Weights of a small GPT-style language model, trained from scratch on English Wikipedia.
Architecture: LayerNorm before each block, biases, untied embeddings, attention and MLP in parallel.
Each number is 128 + 24 x the weight over its row's rms, rounded and kept within 0 to 255. Layers, rows and columns count from 0. Numbers have three digits each. The size before them is the row's rms in percent of the matrix's.

# k: layer 3 attention key, 256x224, rms 0.0975, rows 237-255, columns 56-111
# q: layer 3 attention query, 256x224, rms 0.0969, rows 238-255, columns 56-111
# v: layer 3 attention value, 256x224, rms 0.0638, rows 192-255, columns 56-111
# o: layer 3 attention output (transposed), 256x224, rms 0.104, rows 192-255, columns 56-111
# up: layer 3 MLP up, 896x224, rms 0.0921, rows 0-29, columns 56-111
# down: layer 3 MLP down (transposed), 896x224, rms 0.0421, rows 0-29, columns 56-111
k237 103:133148108108201119113127139134123125153129109137120121189153116153144139119148142134155154156171092080093127122119135120070160124145120097119137109135126076141113140167
q238 102:144109082088129156101149109141134156128124111111124138105111148071161129149161184112144119110111138158094171115131108106107102142148135114078110095157086148109141089131
k238 104:123086165123128116130139115132111127130130148124133141102144061174112136138169121115102114154125119135096146077150157175155128135134108134178106145087143127131108106149
q239 105:152131142147099127110136114111128120141121098143092103109158111103114106150166124110131114093084126136112165121142103158124079090162111121136085156156160133159139117164
k239 105:165104161106157124159111140168109067115131121131140110133084119141128125103111119102131145131161114112124106120113154132169137158083152169131080137152112159107126117124
q240 104:159141101150132097168126118158102111140133060124147112101153145117128113146100143151112165150121141115157178101140112109165117136165106117110106104120142107138072099145
k240 108:107146128107109140175136129142158120099111161122109141159164146118114153068105150116184146088099133114093126137117129132081173127114142136081157126136124128116134147112
q241 098:143088127143136135068146118138094090093125119069101141167150167102135106121149123128106096137198162161106127149148143102122127113136118125152140146159124103143146098112
k241 097:154153170128150116115152143134127120100140129130127158138169118124101114099121147106146106166152099077119123123094126135208120148099124119145153110143118075112113133115
q242 106:123118119109152154112141105133101109124082103094152157118152135161128113072114123150141111090121139091143122127110114166094119127074136137156134120167104144146104168176
k242 105:079098121153114127112118149145164109090117147126140091105132161112100141087158140127143096150139139126109088117162133121120114097119095147084089137137117102132088162119
q243 101:150088143135137123123154123120107140138080168131145126128148120111139104154092121135104099173159125125095177123155100074141114128106118113139129108162142154127176148158
k243 105:092122147109145133100132111105156073122169087104120118173128120132134122127135135136121100107156112095122084145137079153188152165107120139149126157101163141141128130119
q244 103:121144107133144111137147143103112163102125116100126129087133185125098174121089105125140116116148116113099118122137127160143146087140176113139149120147019126127099114117
k244 105:130103120118141118128103125132125137124093124117127119122118117132125102120111103134157124193065110126151106148113097101121115165116092123110126160125142120167140096141
q245 103:166125136141134110103128189137142169092135125110134151117109113146104096081152132122139116137132146136157175129126119142176132109151143122141112099127143099150134119120
k245 110:118117115133129112119147115146143137122096137128117165109111097115141143153122150137159124105115107115165139124118159083115123126129165142153152142101162110130128115117
q246 106:119119123123146121081193171138137108166143110134137134139084164093129127080148095089117124125126122167128150157140127152132121141136146128144099182107110089120135186098
k246 104:142117146122127121165117097117141194111122148146158188129092152130138122162149137190106102114162127119132112133138137127142128132115112107131115159150112130097124109138
q247 095:117145122095136187129128119122135119118131104114166083129107127080128123142171130124113167113130104150119140114156105111110119158103109122150166147143113167164116106157
k247 097:127158123151080110135155142121113145146134164126127121161143099137094135063121093124094130159182145120127179130111122113110142131147112159137164128136180135070150159129
q248 100:166109157146127127155161131132096113155125139094114107124104116169124111121115167136080126130058139151135145140111061158159127166123133142120149122118113145147051103112
k248 101:119126168150129135193068147113141134116114164076120153144139161133122130149144121136122111174139144152135088106130113126140094088107107088075109131111144156125092151152
q249 107:104110159117130088167114095145091130184142104165122120170170166134087131128106131123100110113126095162096077142158082124127121099099127100088118128117162135154149163140
k249 107:140118142134120124155111099136161099129085113114143117116151111107167135108125113151121128132144148165137074126121109094127084165175160149085096110146131137140116157088
q250 103:116089153123105144111142156132167109102128120114155135154154134159117092148155128147138141105073148128135105121137138157128144125108129137133110118104120153165128102106
k250 105:159134131113151111153083105139147133093115126164107118074124138075172121216146129160146158131131155137133123137125110146160156127134084135093155109131117131116122087121
q251 102:143137114099114123113139121120129139125124148131137110163105130177138183115180129089090156126146134129124090125100139099153128070120140166155110138121191126157097149130
k251 102:150149096121088111115111122124111140121147139122112165156121147093100098086126116141171168089117107193188064125144136094137131131147169118164154093144165150110107155109
q252 100:103113151121128103113138126123146125132127143162125178068092124151098109120128106108111142134170155121110114104101124104125148130144111124134126107169125125111109121106
k252 100:094110147146099138144149126136089156211083143129125145105142110087152120136133129138127132162135114138157134143125151124118095166148106098132101092155120132159134149124
q253 105:134096127133111140158115124116107074148100120147111138156144108099157143138106144126157103130132149159115113139173191181135139076126139128126077119060116130090128110116
k253 111:164125097169184147133073125130086168106127105079157147096130092163133111121072145171109161142129111131118143134139144107089089145113142105110083142161140126130131167118
q254 102:100131120116146113140097117120115087101128183136140143141139109167085121121150141138109107151155135112117132137122105089135178070130110113144132138073130145103107115153
k254 105:090114139111168133153135136139153132120147090068135095144129129138123147146143142102121115096101090136146102120122145165085086151142077143180144116111142120124152119117
q255 104:085207123158164146098118118147139122148106118060123130094142122130088104150085130159141148128204123136106145170164145084084161098139137117107113141110171107153122083165
k255 107:098131139120138138111173127170132139108095140183131148105168139111121136101108132152119123157110147119122092168126176168167109140127127112192125130130130077113188139134
v192 113:078120101129123138178156128144130119098149122062169132076124147125113176159140178105127133096127137127148125085124097131104109130124120115119098128130146127120109112098
o192 105:156105117066149120120120105102172118140149114127079108121132130165123103126156116131099106140135134117138130112144159128095074104088132102107123106133163166116119148176
v193 111:117143152135118174091180113122111135111107183160137129091127133129104135145130129159121175156106171099125127100160145096157125130110125127122178141123170090119148143130
o193 119:143125126176123139148122138120152135184111136127139172141128128173152094127111157075120105111116115145123152152082128162117129122162082078130126085127098159163109128126
v194 120:162178148103124153129110123126127115140129118135117143102105121141117071161116108116077120178126083081124164132122098093089148114126119146153139126110149110138126097125
o194 114:131103148145091142099141153091133169149144119106147151097117118196164117090131153122131150108142111151097179168117130135127119129158166088101157128114097140124090115141
v195 112:112162116148119108149168110128119107129129140132106116102137138174110078122099104150154145156156105145117117116127152099109174089101122110129191159124145110138109139117
o195 117:126163119089127094105151112123125149140164136130170189132132101162149162155173141101141150132115135160119119117108110106148063079122133105098122146154135164126102098155
v196 103:134089113106152136165098145143145135147135115149139123151121109095151141156136117107108115101100046132151043109175104148127142134128106121108137126140149108127159118126
o196 107:137129132094145080105133132158130122120120114157136103109126124094129110143146097113111142158134142140133172143131129132096167121130155116152117088124117115117098115120
v197 096:160103145091137113144117102145138140127094103124144158148132111138166139107138123150115119128146088117084110176126154150084119154176130141136108144105120163111127127166
o197 099:148138126106134138153112125136107151134123153121109148132120098125127146177103119086165091108105174121096144109170093134151137083107124149132094100105108105159120099111
v198 096:127097137107155121118143135110148145087117108136133142136105156135097118119133138119159172113124113107135148139096163144156134142126133162114150179079124110146094093177
o198 104:088145109133126111144098155165103116126160145101104159128102105142121119109132092119124083142110143117140136162115087114110150125135151084135099114140121132126155113122
v199 114:114145165163128144137137114127121134110131170112134141110127114074135134139149141082159141162136159122113158164125109121185142154145139118119130158103174174149139135111
o199 116:080115102115155105126127142151135146118109150113134126091131145156090130134104149144180157135117119093123128174140159129105134118133099120145165128117172143104093124101
v200 106:148096111156164140117095126128105113131091148128129177121109126134118144126103173132099124118141110123110085109098149133146112130116115145157119119160143120096147131135
o200 104:144137094085095118139107163097129146163120065147095139133173171138122112142115144146105096117116124189110074101149109138110103129153104163116125082141156125115115141132
v201 101:108159132113175149111122134103099155124144076149126187126133112164085108111134124137157140156181142116117142106127143113134146041143085119099164131119114152145127122111
o201 111:140121100072115124162127153143126117165160132106111129154140118163114196175140171123121142105126136103139121115143129142110111139117120113104125138172088098125094135173
v202 105:164141143157068137176076118119136114131128115120110155119130170136122152108120120163147128147097096091167131167138090155136127136092093136149123109111113140161144129123
o202 116:115129108140117179124101104150131148112152116125148086154143130138155107158137110133062115108123157108126082118152166153151130122153165109121116106107144128088144112125
v203 105:135159177106102090098124124154110120129113166117099133139136163105114157105137112111156110136170108136107112104102105139154097133159123111123148111109138107124115127127
o203 106:072137134116178096148089164166110181140118083117104131102090134182158125138137093156134145153150118151148146109161124108155159150130143121145120173129118172140177135130
v204 103:135153078144144118111142116133187151125097119127123152102134142139116133113111119112080142127158173136160137110118174146058138114201075172127117099196099147139124131105
o204 107:139134171120109184127117144121149102167134118114125124117140195166131107133146131144168119147133173136119106163114100104162084138155138123102084157169085105144176137137
v205 107:105111119148120111128084139150119163106151146126106149113139123140131131109143173085119111098153131118122142132139173128126116132092144148166146118113148129139137079130
o205 112:107165156155125149102130133145063145157116161094123140141113129111151162138153129113170096120122160109114062097138097144113153144152091138122108107130096104174114153113
v206 110:135109122093134190144167133132097149093125128128152144090124168111106155120125146169110155137158155128141175096138105133117145135122098180120133107129129102125108122135
o206 115:144110123107145108162137130116126123150147154132136102119115137123129151126138164111160139080105107117104106083145136138117098086130122106113155131156109133129059119126
v207 113:129144107157153086158109148118128112115132129137131111137109093160128134132140095097150117138176097168126181127147164062105102195132139140132118173109113124101135158098
o207 117:110137112139118205114098120137159121149198135145119087113122127115107096168187146124120102144112132181161106129105132126145176130128129114130150139121130123146163123113
v208 105:120116142152134140156048115109078126104130106137111114169099145130139160171124155107132191134133125140142103144165167130100164187122132097098126137093125130109129082139
o208 114:143137079135124125124184175159145178118095148143129103133156095115099072111147111126126097109127115124145126158139149109161090130126125101115101143132086149107107169163
v209 109:127162165122110099142118134140113096119127145129150129141135130090128109122146133127151126118108167136151159139114151117148037087123099127158142119153064151131132096114
o209 115:172148123136122104137108158153129180134138124150117169132127160120091147163143127122112111146129149137136084123122115134132159132156129146152090110129146122138167113171
v210 104:099132143109171123149122139121172127160141134111135131174121131172129115175138125138128077147144112153110169124164105091130131135159115091158080166096134167096126137141
o210 107:128165144081123127123145145151128171100149139167119125093127124131071151099101120172129128141099144137147128127126098172160113112135125150081196105120116136148137150145
v211 100:138116157112137131118127117103122143136118110118111100108148088097116121128130127132100169153100140127175150152099126084097118106188158143119138116135108139141143153124
o211 113:095092094127133155089098123158185134134145119121135131110091176150103158118105133134139117141122105136095123129106142165115096107120116099123096163143137106137136108149
v212 103:093151132146135188132162111136108115163103087122118101158163133130135087124140095098124131088064134143085134134157139103132153105108139127141091151122118136151117124156
o212 110:138115185141157136128109122135127131089127139139119127136124134161123108171109126147140136154078176097141113138147127125114134109150094115121110119098073113099101165153
v213 099:167149123140118108111141116101144128117091116101085115125147114146125134198124151102104093146128123128143165157120109100172107113179135140140119183158124134123145099155
o213 102:150176149112139149133134116075103164145128122132132136146108128119156158128110143120161128160098131087137173149130135102141165106123121146103151113128072143123102150109
v214 111:081141146170065119126176122132114125121143089107136118126136138128112113145111132140104093147096130169139112141155085101158161103097140157128128204118107124127136101165
o214 096:165150105108131134096135128116139135154134178136123122149127141136138122105122120161158162123105116113075095158127141101130095130113104114166177143103124114084097151126
v215 105:137110132153122135130075135136139129111080173121148159118131127134125112111151129162151144115155111094081076123126131147120090122129111103089167146112146134138114149125
o215 116:114148150112141095166102164196123135154147104123080092127094119129101126156149144121118115147127118144151084152138095118122186102135121111161117123121115094136096171098
v216 102:152139135125116154126112128148109117103158153092114116163117150097127172124156151120105136122119125130114119172097128057110118128063140161104098148086090138129079162133
o216 107:079146137151147086117152091095130140127114130134080144132113105126126119094106063168152096176114129161055156130119122158137153131146109146133120101077141091113174158107
v217 097:118118178126118109093150115131089153176126130125116183120130139155155137076122128107131125096086110117136134127127091125156135140103133106129128120106121111136114130110
o217 105:096128111117140108141103116138137130126147157109085111135112086134165160126089121100166137093112114139124105105153136140108128146118107101144129125125106115111161054118
v218 094:117102124124113111126136137155034148146111112070101146141139161151130090173149119124146139103132130156124121146142118117141134138115111127089097153171114129119128165096
o218 104:179145093108170096135137129092174119163147094157137131077121102085163146162115120129105164134126136090124138085139106120142146105087086121122148095159111087105107121123
v219 101:136104127154136163116129124103076117105107144115144150192154131133101103140128144154128121173113147180118116174187122126144099101146118158156153126156163132155140127163
o219 113:176168175152130138139112095160150150161131145151128099152161161148130138137118162135134115131098158098135107146141140137151137102104127095189110099146167173173108106113
v220 102:125162141157149107107144135133102074119124096112118134143105079109120188157134146083134153144103132148117124173110120174128119105115142109150158106115137072094139132129
o220 106:106130110170094148138146121154146135163151161092126134089128142060119062130137127137071145115139171101112133133118115105133157136078148143136129111123139129118123109126
v221 115:097090138131145146140133111137123115138126144105117145143126100130122117093128104169121121183122140156108137136164124145126094150145145144121090160113096103119096101127
o221 109:058144102114098118113134132107098150106078078105159077129117113130094133148121112144112135104130145120142157124096145096118118110127125139182120174116119143140192135107
v222 103:176103141092103067135144132135102134101133136120130101163133134131122135147121122124117121129066145073096127144124123119145078139182184130111090091135159159090127089130
o222 109:111144131116141157149127156081097111123099132149124083159083142140110105129141169128143121132179090117152121155161102115161109163100080156137148147109150123102131136123
v223 110:125082122141157132126148126149091140140108142095166128132103116139140117122125115106125108103171124146147163131075105141158179141135111151150116142118143093113131127153
o223 113:112105102088133096167162103132121132133137147136094146147145150160112128100100197163142160093126113137143133115101092106146123166084109135134122127111129107144067135140
v224 111:185147127139131140162109127149129139172117150138115133186156132119131145170142110142097114098117099136148086147126102094107118068147132114085130164114143111125115120125
o224 113:088133156090141090133200098153121134124057153064130081077134141136148134107132113135096110124164196102107121154141115156168152118140157154096112080140143100131113138122
v225 096:077153122132176137112102127124135121151097128080119142139104173121126138067160152124124081135121135092159096136164149127125134160138135107135173189142074130126124083125
o225 103:145104119158122123140167165144111124139165153162141150154155106112117125105142119115146168114122119177125164152065149174113126075115180162117145112147153143161136135118
v226 101:137109123105123120136192111113154090115140130088138135111133155155142164136155098137153101114114109133129176098131147148120137175107110104133153155118126108159134052159
o226 092:131118153137112082098104134189123108113137114129121123133108095103167116136134149099035154097119127110126117141120122128156132137160124145138102118136078121130160195143
v227 103:140150135160162137118149121151146142125150150084139138127113086122130102097143148133120095119122120155061137152174172132137097133092124138114133093141169098120141141131
o227 109:134126131092141140157148141126088157159119111135139111121123138095119147132186098134168126134102127096140112066105094131150092126126151174115109110098115137130109134114
v228 103:125157116101096123117170144171128119131113130109138114076122142163147157122147090148107115110127124140107121129121150134100090099193122140114158149104155148158127118110
o228 111:067095159156119102125079071103158085161129137139132111139101118107118128103138107084098168145102128119119113122155102142153097093188141096174116115159127136092132130100
v229 115:173126137117149119096122131130125129107136111170149137105133089110139131132123128108124105160156112136120130116111119143062120137177127134063099137123100083104154113145
o229 116:128146141137102124133114108136133133149088122108116095119144175087160160111136097149115116102165150163112140156118159101133151133104152133120108118121129122118140108135
v230 103:130144097138139114128126148156119099167124126118154102130118157141130138066121110149134127209177131133125154104174089129130134109116147181140126111120090125106157133133
o230 108:136152142104136113154122117107086157123123122100135090162145115136142144137149152120115164142141130181149125148128148112109124141143110110147140126134159150154133093110
v231 100:055142139112092148144107120129158149130119104127129117110131155127146103159146144117139142165165106123120129131121152113160159110203131097117136164120131118133109141095
o231 108:127094119128138138141139155100132086112160124084136121146143097126107187128123167125118151125101136132144130145119107114095089122109148094152154160128117135119124112121
v232 108:064119154129103114134137143113105129114124133168119145130122131070152124140135130166124103197078132100167081140156123121103119168164133103125165133109151098146121095121
o232 117:128156126119106132126114160139138169181121126099141121128159113103122117121101132126139159116151111155130140139093126134063112090135182125158118163117144179134151128114
v233 094:102137103132084112138124145103115113120143096105154131083152122123118144156167091138164133101178123103107129142143117098077150166097140159114149158107117104133131096147
o233 100:144116149130130106131142146122166108116110162127093148131084120163145111092111172099133153110126163107149110139162157090109105147142109114158134102144094126116142122105
v234 102:154088159126095126124117131114138117130157154103131131114157141097116144154125120098102101097142134094137116119125139113134064180103124125115149163116094119144123136121
o234 105:156141142107136124146136156136090146068101094109087131083132120112166121109138129118132140136159166148090103154115100120164148134142140162152129130154114127147158086090
v235 115:144122136157135141131166116120152094135088060089135134219119121095132173136126098160127165125160121110098133121095130107113146137152128092090089118123158183113144131141
o235 116:120147162150133107125130127147122074107154107182102107088095140121069070114084123092143124139136114110093136107141150126173130126130151117136112104130135109140125135135
v236 105:179072118116136129157146127113114087119085125114103108104141120098133132127079124123164096125140125127124071154133114126114092092115121135100123133140114103152127140136
o236 104:139127118129154148117122108112120207171132134112075118138134167121128136121145123102121131100105126134138147128152138146137177148119138105150156117132069134095122073109
v237 106:131109118134113106122156126103141146178151151140102143113137105094093127096154117084093130178145170124153146117136130139160138116144117133075146128136113108124171167144
o237 115:122152119083131117083117100142116101149141159099146148127119158177138144135145151132141127136135135146093118134169144095098140104150062122108105119148143171118096100131
v238 106:158160118120148103130147131129120133126107142160151153126094100114144142128113119148132101107189132137149122104153110097118165105159173143103183130136145121126093121148
o238 112:114106107108104139120123123125121160120166114153100141086157132150097064164146166143133128127138125123119154151118116124102148103132102115101122075126141110118183100128
v239 103:074133070161130106169141139116112154131136167092131137130127081136116126127116112131102119099084095115119139158110132148124136106083157112150178157155153135140131153128
o239 110:101102113144105094112109094139135106149113113133163085128105138114133093137103116102163134144152084133149113119133121112102111150137125127108127113117128147155152156125
v240 103:129175122139150112108141136099162129172137120111106123096134166102124154118127088148146150140099162160157147108201115100172116129069122145178127136114137146128117134098
o240 109:120141120108080139154101126098122125136152160154163093124126120154137103174125140109136140155125108135158104129120152157104107150085084086153158155132116113142122118128
v241 112:146171121109099105108110136129093105099166094139137117132128128121113081147134100090111121083177106149147131116105123065135128088108134117126103102148130102135144149119
o241 112:096133061117152124191141093119158126148117150133129141138125113110129158167106174142123162134073124116115177133108122135117133184150097113107133147133162143140128105139
v242 111:114137159140106154114107124148104100168099151134119121080104153107152085080125129148129141129099091120103079144156130111157163079122129160135128150110108100174158158141
o242 112:145176108158112118152117080135141116113150124135130150169167108149114144139118144147092109160121105133113125127091159129137156132114132151145166166127144116110113122100
v243 104:136119151136132108126169113141101164096128158121116134124135163107154135182133115124129149133169083110136135160115111173113133127131184179118121111135149153086149128125
o243 108:094161091093094106091135136108176148121175142132165172156110114135117117145108148129150130156143109111184105089126154103098106140136118116121114130126128141138118114141
v244 108:142125134175111114104138112106156133144156124159142126190121162147082099160095121125131140104136124114126121092147124149123131094142116116143148145107136104139130168128
o244 116:131086125144129170138090130140128179160139106083141164108145106138131139093108133093130104089127128131142177131150141115151157149106156126090150079143109146169102070159
v245 111:156128154104091125150134128113119120138103147076129121174119117159138108164094127180142144137131163101121097127141079211136145108189138152153127143172131132157153175119
o245 112:122145161123167108104158170076075112108131088131104147118150136090133146088161160131112104114109083107195131108113153134105105166091121119123128100119123144115113093143
v246 104:127150156140148155167135125129141102115138160163125144111144101108131136131094121130125158131131117107117121113102118127099160155146107135125154132214111135161111116146
o246 111:113102175121129126096105110170088142109086145099152168117137128139123113131135075112129143091096110089154115166157151134159116091115164133105152148131093170117179090128
v247 126:081131069094130094133153128125103138134104149156122158141123141154140092129112153107099156128118105138134163093144082111126105100174142121174136110133153074133108137179
o247 124:146137151127143145131144102124159117125153164132151127144150149134144144092155177131095181117111105146114188132113118120139150112141140131136117148091154124136104137109
v248 113:175158155146150129125108142151138129111146124076147111126117114108123155128101112104109102108118150153129142142120162142153103098134101156136137117114105116158108152115
o248 115:141090105122087154179103175106114156122102120076103104140122159084141181090130147162107152092138136086090111106146084150129158143147121155115095085104155107090120128106
v249 101:095129133147126153107136137149108133109118117122092105155137069162137103125119098139140160112150131141151136117127145132141114160122066148066171147117192080127141123101
o249 105:135125175161122143116125128097133130139200133153091161133128124143147137123125140175108134147096134092108090102138100125165115172117122106115159133115100123102108094164
v250 107:139125168118126132101123126117139136157156118134137147166135128144119079112170151171159146127148107108115085103152145157127152135127097156136127108150102091131136099112
o250 113:151094084127080111158119129122147141114130143085131151140127136147148124156121088133135138096127123134139118133132140160134120118139134107155134146142140124114143104171
v251 107:158104094140161120147121135130117125151112128131102083113122113116111143143121091200100135141137120122130147140118123158136147123118127106184084081153120119098111141129
o251 116:131156133120126147102092128118118132101146109176164097099138170135101114113110125158108109082157128144130108110117107123167118123137119118093143158147101122159107144096
v252 098:133132185089128097136157124135128119160133148148100118138131139157109141103106115102140078161130144082123140149127143181102151161104101145146161104142112154108100106110
o252 101:151147144110100158123140190120091109139158094106145156123101135151135127160103156111114167079173132128146132115160116106124127138109098140085127106173116102140150144111
v253 106:133131109163141092143094154121162118132160168138140119131122129151150101146120119145148121149177083132167139165112092129117124117115127138141085092140133110116124120109
o253 118:092119072147097136089144145154135149112133135103119136101155148125143090094139127110115100150156102114132145155127133097141133167159136117114120124101160144130157073133
v254 107:185119103069095146119106127111135138107130125161094120152165124131117160165154138115132151088175098163150135134126154143113126164106138079091110131124072101111135101121
o254 112:116176157145097110144076097139149160124097149144100112113109111127147111130135141164131136166138157137109145151174101118142095121142105130142118135142155164141155148088
v255 100:162123106093129142141101129114105112158177132092098113086111109135130152109117147132151172115141130162108125129146138078095132121098104142195163140151162079137090073123
o255 107:123131100142123114108154144112138052116174133156139112111138142119107081146146145138148138159128145139112096135108124096075082132129169086144111140093141119145103134148
up0 101:081117126127156123135115094093144130150091127131106105125124115116140119109116148136129145095096138098084145141144112174140147112118165140172114154113170134166097114119
down0 092:112094143162134097124106093126132148106116090145142120123140133130155103141126127134137120122113129076124158134128132161126134128125157086129143176083167095127062164163
up1 102:159136108115115117154136131172123132167126125114111117131136138169102183193091073157144131152120136060118112137124126098149084126129119136143110144109099130137127149106
down1 118:129170105121135155131167113137149141114108109145141140106071125131135136101107082124133104130137129047147119141161109098110105129145149147124131129115109169080128120081
up2 104:131098113138126153138133132130144113082113124097154151165143133096138114158153150131129129113149142100093183135163113104106157136114095103094114132133116102113144124138
down2 099:140135154122164112104145152138118159170167124144151086130155104139119134136170144134104092124110130106142133131090152177121118145114164167112121185138101138130133142117
up3 100:100175138104171088134157100137144130134133143120154138136141134139096120106128152108109109142152177132154158115105117119101114132113131133170156138111152140124123126148
down3 110:099161107153127094137122099095094101118095153091132164139149113145145181100135148064148091148144147144132121127103135092148097127152114078122145142093144157131107160146
up4 101:142129118108139087113114145108142129165134131125115134158161118145133124113128140117115155155162150149118130130098149127133139133130128136154109153089114141131172119100
down4 078:160136125113106134172164039085133151099165122128139140157162098116099156135117167172126135148142142140117144131154128081153076141136118103148108154124129125105179096117
up5 103:171126158185077104110108110138141142158100148142130134161141111188168161113130116154130106077082072150108133118092142114143105119140112150126107144145105181116122109122
down5 090:118145138117130135106130071136109110138104116138155110122101156119163125147143133110136097121102150099172100114121127125130147134106130137112101135118132150161110132114
up6 109:103136137160103100141154118146108169135101124102163105105167140099114128147157124123128151072137111139114115112120151173091132145128138130153140125099120115113114150165
down6 113:113113095146122132110143081139148151136111149101134118141121126098109136117123110118173108113127129102139131132085123177084098139114133129128154115096129126125090206154
up7 098:139101169175108134108130160142082099128121145144132123119121148171121103168170129136104136102180095102153115120126162111139073142120154130105133128134134140136129151120
down7 094:138137163088095160160149150155138126123069167152138112132131104129107152114168117117113113117176114125124148129112137119118069156147122108125143126116112143106127083090
up8 100:127136144125130138116129120122154118108199114141118156152125109138103096100152173137160119124132125104093131149140119102146169114132185158087140141145095107112105085135
down8 099:088083102136135140095154121140136139116151129149153092128124115127111149125140089129206139172170136118125101124157143122128177124121085112127177137147137136138129134111
up9 101:145147082143135110124120147168128100118095114133134078148104108130132102153122114123124157151116113186158172132101078129132105146112139111151166117106157195128119135131
down9 091:163151111116130109105106111087139114137090126132146171136127142135143150117121160102115120144135127126162133147184143167126130166094124157124120092149159124134181157132
up10 096:120142088081118119148121176140167108120115098113129144161136141146112089133110114120159151168135107142105126092150106163172124124134155117136129113102082168130158160127
down10 115:160148123077149134133138143137129137129116124132136133138111135119086131118114093140099145160115130149107131130087104175181119141157140120139118109084069150120169124120
up11 107:117081114142127123105177133151155115142133130160140143133115148137165116137119099144115105133125140123111160123139128101110083118110179140157098047116153089110083128130
down11 106:091162150140136177167192113147088144129131124165125133125163131125149113140154122137139120145114114128169145071166116122139159142097140157116108121137152117105153166153
up12 091:137132138132122148093082116139103180123154120112166111160148142146071127135104136142119111115187096135128129129082153141175064133167131158146132146157093076131116120133
down12 095:134124161152171144145134101122110162141100111127126139131118109172131152129125061098125107175113124174164135095110095133161083150161121170168161130165116145137159101066
up13 099:165092136104094116135146154115160102141117163119131100102132137090144133126116155121125145116152107153113137137161115127148105117107149113148124077096128087099131095153
down13 095:136180076117111088108093130128108118104143119143109115097131118137115167157107120113114097108169177124084114187084103127140156107137127108095123112126081142142109102148
up14 085:144110171117134108164095149135128117124169121156123133136102117136131154093091144117132132153086092167144148155103102131140125143154121117155126093085101132138134092151
down14 086:125121144139166082138148131091193128113102126134151156127139097103137138143154116172128151135105126122133127128119084144123130142135121176092099132132125152106183135110
up15 115:133117122132159115139124072123106102111140091094160169104122136146108121143130133111135119110120133141149148144129123125177119160154146188120104086129107125137134118121
down15 077:143145109139160118177116054066125129098149131130131109114112108067150126116141126104136152121110123075143103140123146142146101157150137149110170105107150124110094121109
up16 090:142179109125122118120122158126138177125151170125133131125155106120091134139103139104110116120114129144132133110159146156150111158126146110151103096129155087127150122120
down16 096:144134107110132119121130118138154134144178156122085124109082127127176110096118123127117109151113129157126116179138145125152135148198099132146148120136079076149143071113
up17 106:118104128094098126113155134135155129142173163173082153145120113110134069089121132120164180145085166135107103104101113131136159135125120150162163120090188133103131122113
down17 102:154064111113116137105118136141157157134180131128133185156132174136089135138119128129146160160118087151098109132131156113171164163116179133124112191089127097134156147113
up18 088:108134147165131124123135136142148129116122135106089100113140127135133104093115106154154126091122158131123116122142139141135098154167148112154138129134130122150128113135
down18 086:114094149115105155135142104115098130149165136151078110104139102167116092098135168148180126133162112150121117111159134094116140101106153141112112146168121143140111127201
up19 089:134087097149099121123163120153128157136109109145142122094116121125107134161117121118152121091093156108122133116115167122111140117135125177123128135074177155203130069111
down19 103:128134092114086107143137106118173136127121139122112111139149094139132131134115130105152124115084133110101159151125149133061119114133099174080119123065104164187128092109
up20 108:129137094132078147151178121109099173100130132136132123148129101097114164118143151106156175121133139134108112128145131113151160142091127128096146093133156141174088116127
down20 107:162129104109124128107156107098131133123126138139120085141157115089121143098131154089134163118150105143077144123137117117137162126106096108093103104162095159162138139106
up21 091:190111147137154128173183138124127155105130132144146116126121160106110154126154134133123143121102105152138128167105107082159157129165118184082115150113126152108127113103
down21 096:155113137109102101141165088126142097120108158142141141166156131116116183121118162119106125127094146104124127110076107105154132164162099124113118129137143103096147121098
up22 112:115130124107132142103104135123111153115100143145144124132154141156126109123161131148127118136136136120119086128144132103144128119148133084140108154171140201165134090159
down22 114:111143138143119176132113193101187127161145079125121101143117101143123186094111179117155173143131158124102115120122124108133173115124110179128140076123123138094096170104
up23 088:113132126116154135152099175134163112136102100128114096072113107124098158152106148158123123117119138140133126128150116125142100117113138133158083107172138112103106088129
down23 086:150103067121100138170173151111143098134083105129118085100139120107100111130115130175144129109111158127160126132192134128139111104134152140169148151141133157093107102143
up24 093:155110174114120115133116126162127129148127173071082114101133122054090117110114104098092182080137104126122120115130129174110097092158139150139121127088135122165119133129
down24 106:124124124174121099132111180146098151126131097138153126143118147124155151144145145090133129123123120119215121097122124100131116133137141134130130106126106158120122133129
up25 099:143180124127091096135104145132118145134146153086106116131146123098113147097163109145126114120132128155096127119123136144147117185140137157124145106123169082138115128109
down25 103:138122151147080096117123093111108173166120130091122148113152128116129115139156144148134132107145133131150124168117148131169134141151151103170124089117127162096148163128
up26 098:138096127112072107144127132114145137139140139116105126115156121104128138159098125107123130129123133087115175103146122147125139160118201121092148131116131120085112104114
down26 084:135097117093143125139164117134115128147100157128137107106128162110107141175097086127115114107164134123134124137099129114096118130115167093105130120126148135083129147100
up27 092:113142081132091132082102170109127177160143108113142132132161161152121144086125118135130151142142131123133138132134106157089092101182091136129160119109142113119161124145
down27 104:158168124080141117098136190124140170134090143134146151086162133141138158124136133183136143126137164136136141168157084081153113103200095090158185103137139137114163134127
up28 105:136147138168136142135163138126067172146118168146120111148154111158141132092115094133111107092147097087167118095123118114153150157173114143156134121122129165151117123142
down28 103:132109096080097093117148124141130151110155113090107127092150097140107138172110125090146142139132119172154196148116165092127141153096133173147153155124153145099175126130
up29 101:145123101152131117122157109128111126154130113125106133110142120139098124153127107135127111106148133127131131114057104098154120160148112161147150108142125115152110180092
down29 098:107126151117157123132128138163156111084190149109161167174148101149124140082122138135138153122062146129124132122155111126170131096142151125131096127148099138105103135096